config.yaml
head_dim: 32
d_mlp: 384
activation: "tanh_gelu"
norm_eps: 1e-05
rope_base: 10000.0
qk_norm: false
tie_embeddings: false
init_std_o: 0.0887
train_tokens: 124700000
Each number is 128 + 24 x the weight over its row's rms, rounded and kept within 0 to 255. Layers, rows and columns count from 0. Numbers have three digits each. The size before them is the row's rms in percent of the matrix's.

# layer 3 attention value, 64x64, rms 0.0712, rows 0-63, columns 0-63
084:183150146123117154129130142168129128148128165129093157082132152134117120127161096101087205130125156161162135129135106144150110144122173118134098111138152159131130123131121150145159111144140103
105:107141103129120139153089147105140096124157138136119177108141179119148131144119115132153097140108127147139103122131159132151098136162124113128115181095113101076139155124145110131147187108178106
081:160156119136124115127149149134149127184135144118092125094111142132153116132131138094122121090132123196164122106138101134129067100110128140130069118146076114117119103130118095142115107132151096
078:127166148190107148148105103126169089129116156120153092137156130131106116130112168103125075139137080096136090144115164133124109115160132091114135130120130124115108112112145128163174102114145132
100:144094141122144103140148064085139125140129120122140129090140112123120129115124119143133141116138148141091179141099106130171201113164156126156137105083128109081127129110125109126110132109165139
088:124115134128120112137115205174126112102105084078124126136154146137118143100140157147104123121137145123113108091110114115074091137147114173148112142095165131119135108112160162125130117133162111
085:101127101100129169110139125105126131085136158091161116155109166127100094106119078095105115123138151090081130123102150159113077119135124148126160139147162142128118154143153124125116175148120117
079:149160082141129135134114105136167120110069152108112103153114122114119104109145072135144183096149140145120169118132124116105146128124142155131142171112079115160149128156139169145116143143108117
088:117112151112108126139155112122140145115105111129144161124082150133138141114139106163127137080092180140146092144109087116159152135163146137161178149145102109136109115126175169159123129152142158
084:134130068084153155138161136109151152176148135175113112088123143136149133118103128130141142130129099128089146152117113098157105148136137165129119120109147107123147137181092140066134143119114131
097:109122067122127137155079094116150130137145134137123112140113120089125108119156131085141106150119152108103112139142176167113173083141148138112136126087107165156112121113148115106165148148116093
095:090113115134094151137166133097110103140130133126144137157121083114111151173155156099092107128145118161111078164155136111095156174120102115150108098142090111119124133124091099114109129151149117
094:124080077129136149121145114179148134186122145115137111140126117173130144102124117139148136135112145118089151111119126096104141092099118135120157102086129100141157133114152135171104121084083137
096:105148146128136100101112204164191107138128122141115181160099112095141098143105107082128131114158144119135145164140165139135112109121114122124160115127149130123097109127144100125156121151138112
105:154102096129099121214138111099120177143136107151136142136129143098144151157162113141138110095107105133105143148164118126118152139112087111128098100148120143148137147111133103160101116092156110
100:145124109131139185125126124116142156145141155112148103132176138066094142142094137121137163160137111122128152141113122123148089131146139167114152109117130178152104126126157100107168163145174139
091:121093118110133107121147168107139150132079107071144126106148082123114177138142152139143139097092116151148105102127059173130107104139131119154122159123152129118131137170133135121135111141156134
087:115125135101170128097136142153111161115155145165157102159080151130086152153148102135118129125102085150114096089137152137113151157115112146089116085175129146123094130155122105142146106140148121
083:151153114120124118129126142130135124089101080153115080110137131119124139135120116111116128147149145096123064145123119079157137106143165122175075143092119130070147170153125121138118121144129149
100:112108141118086122101147091146132127145130119163111113168110163122105124139166134153128161120114180110099104096107082157083156127082106117125111122089138145159159123114161115133127136159115153
088:112129150121121194116134141089103108121135141148164132160097083092094172110095119152135101111114127107130152088100105131097128113128143135116123154101149122132146152121127099152068105150146133
096:136106116120137116133148165145110122112099114112070103097104123147139106112113158087084131122113115136161136103177114132093139121158176123077175119149152093154121137165137135134127145122105104
089:141137173141143111139128153110130101126136170070155131092125104150123174154102145105139140146118150108122136130132172128173180124153140115148167134153121137175147164133123175115114158134119125
095:148103109143137103141165174150115113075135126101149186136116131150156167170114120137121136113153107155142113117100152154102109151129157103088133147115161139123144118128110072118120129115081118
096:099087136114122116138138134055125100130079116103111111104125144103096128062157159122134107120146172126121096163085155127136107177140126129131139153118126120132143124140143151132115140114168122
084:101115179196127134105114123129100118144126130084084133134167111119139155145115118148099123143103109110103080109164106138139118121159110129088150130116136137162149085127158149149125172109119135
094:180134177155118101123120108134120132137146100163124115126161130138164107154157129125107130142126079157135080120149127138111162157089134101136146190102135106142131100086145168117109121138145120
088:127102137149130159122172144135083146191134142110104085146154119081108141122153114109144137133130094163135137103106135111144124158140183125182118120143103094094153129101112151127115108122113128
097:155154118130097116112128192109137118106150123110109095139111152151106129075123126141148115138102121179112158161103143112087149157137068148180117115133130126111139100106156114107131124100111132
094:118119092094146112130159143105082141134119101127122063146107148112117129182116144126104114121121146124163177105140128133142163105162089144147141141141118159178089114144122170149121128120105125
108:126118142165121110144079162136148110168094085113102128112127121112103141153144137078140127110110122141082172150154147121140125131071171123128152114163088116153117130117103154139109123111139095
087:095142158187121098142161121113095130131122162138139104156155134131102178106109108130121127087133131181125129118144131115148102162135126075133151107146154106123130141144136123174109126102088089
110:123131109140156122158120159142146158161111105124168147118118112173159142116156141171134123150161123090093111165133117148147143098088138125086144153134117054163139139118150145135145124147107121
101:100088112096109122113115139107071195107127122120154123142141147115124157099125109116144135083161156099088127130111157098164132155107102115149116131103120180137163136088115145118124134119140130
113:106130125126137159134150142133108108115147124158136124104095143131155139100143145122124089102108158171114140114074129192132106099107111109128117132143125158139085091128094118074088096094118139
108:119138161157103110102106094120125123109103107148142130112107127124118142150131158125114144112125112120095170172121151168111116109114093175120181149139122116083141140134171156109071109128110091
112:099132142167083172112156142125135130103139146075114125125140140137105125152158118142093143127114160118091128103114146089112134130099105135180130136127119074123179107147089126101114157111143100
106:117097097147153107117131135105089164113144141135141096121097119168155168116117123123111134114144130162168164117118101121095084169153121154120080108150098082098099136120142140140141126139090108
110:090130127114096151167147146123107123152147166110116121124105145105145145099130108164124115149107120123128154188113143120139106126133142143152103181149058154131129145125124184122148148141173137
105:123125146094107117160125120112136136103116067126089135096155122126142111128163096136090125195145156110153122111123148124143139108072092106134109109155126158113151128167160145144097144115148120
095:152119151113158127150112120075126115159127129151118148092111160190113132155126117128148142100095144124153115158137126167162106130098153128141100128105172121111156157139103183099125132099144155
107:141100090153125147124148155110104050151112129118111131128116131106123119114175106122108163082146119162123084105135125150137117093098138125149127173116161177126116154121140123137101138141093142
104:104135130133082138121140151141146134081166085098169112158104111176147117099111172147139151128154097125108146152096133153109143119094142142150139133085121125084108138146099109132129147121120172
104:122134102073130109102156168153134113145137127114136150149079118131091122132123089139133152124113137132163119133144108120131116136104069166107089131098162089154161084147143089105123095126129133
107:124143133149107144148120163099134138115165136173121112118154077093127165134118147122118132111136121142099126093146081137120104143117114109156135179156142116133163080139116152163163158176157130
114:147129140132110137167125093126089135146171154141148142164139069142094107099092110093111126117140100116134081118107164118124105156127093150108141138142157116123150128117148130067112155101109137
093:058138122148170122108107125134136168149156114162130138108126128106113136148110120118153149170114114129125137126131113108140078122137147134103069145155145124091094115131148162122117136065108096
107:162150078119154124150174136156144143136164129130109133164093141153137137142187131094153099165127123112137132125136127095110143154118131116130130159108089181137105125134099144116138078169137116
121:127151092125112142120102154146156119117110135147068116080159123151106141087148141117101181123119127128105095153138117124131115166137139099133089091158156119156124088155111147126113149164118092
093:071130094131088112136138153113116120117150092163116139108096122110118078118145127114102132137114166126121116093159096184151121109141137134140131133153130133124140175103118093080134132087092107
104:133120132099148153119137134125143097097113093190122118144150143146119115118151127134163136110154129094113154135099140057154160141134124143120146128135122088102092157133127170124178116076118138
106:127138123107161107117118123112131125145122145111129098126138091091123184138129108103116130131150138076106115105078112125138137110079124114149124139164139153113136170198156117142137110122067130
098:129158148127156168100159169140124095111160115129105146098110109129098133161123150140088130079116081071128180120097135128139104140133135104112120123117121131121119146152102109170103160127160142
110:096121146162131134127158116110153120144097114109111146131092140120142092151110134107160161132163133126098170117133130172120106174107146093075119155115142129095136146121118136148188143180133118
111:078145111085142119151157136145184131121124128162178136153157128134099159136111134139130124092127125116108113158152162141126093069154167137136094115149128164102152126133097113123129137159111115
114:136131125114107099111148131102145121173149136112130126097106145157141123135145131129087130151178116169104140083105152129105138136106120097096103141084157089146160153097107142098122090143151174
106:142148128122118120142137169183139111117123196131122148100135129151141155168130138155204156140104104139144163122109153126132144136152102102142154122159139174136126141110139118111143120147083140
115:113133103173171147127120163093135131102162125098142123152170144116149129087109103153123127173129142150121144136136127137169106144154090130146111112114177162148088156136097125121104128166137165
113:128139113109166118136133110107159082085138160135119090115124074141150127114112099170147138137131131118099105074131149127121159115162123173125129176100120148121148146126097130151115093122119084
111:123105116170123118100098132122169116108171131130146149121140144128137140145176067140152135105125154111103147137128126114103151123150158131165132107169161106134109054154128129127131121106135174
100:109089149101110112176085111123113098132151109136121137108137085119082131138126074143166115121109151109176130133133097127141133132165120064123147135128150110108156130130118107137132089139151166
117:112092076132150145080112115097115135134108116129134136090143086135074144122180140154147145160100102078173105126105124140122120143135128132118118131159137161148146109108139108148136138106175143
112:137179143105159145135202135158135132136071117149129132129126118100134150118131147127138124097122129128201111079136100152121158157147154097127136134128116104105156140148157146123097104130116133
102:144108148153143125100121110174079147148132130115116144146138116164168094159092136114105153145141158127151081136099090121133139123152119178125092130140096132164145132119083118111117074135116135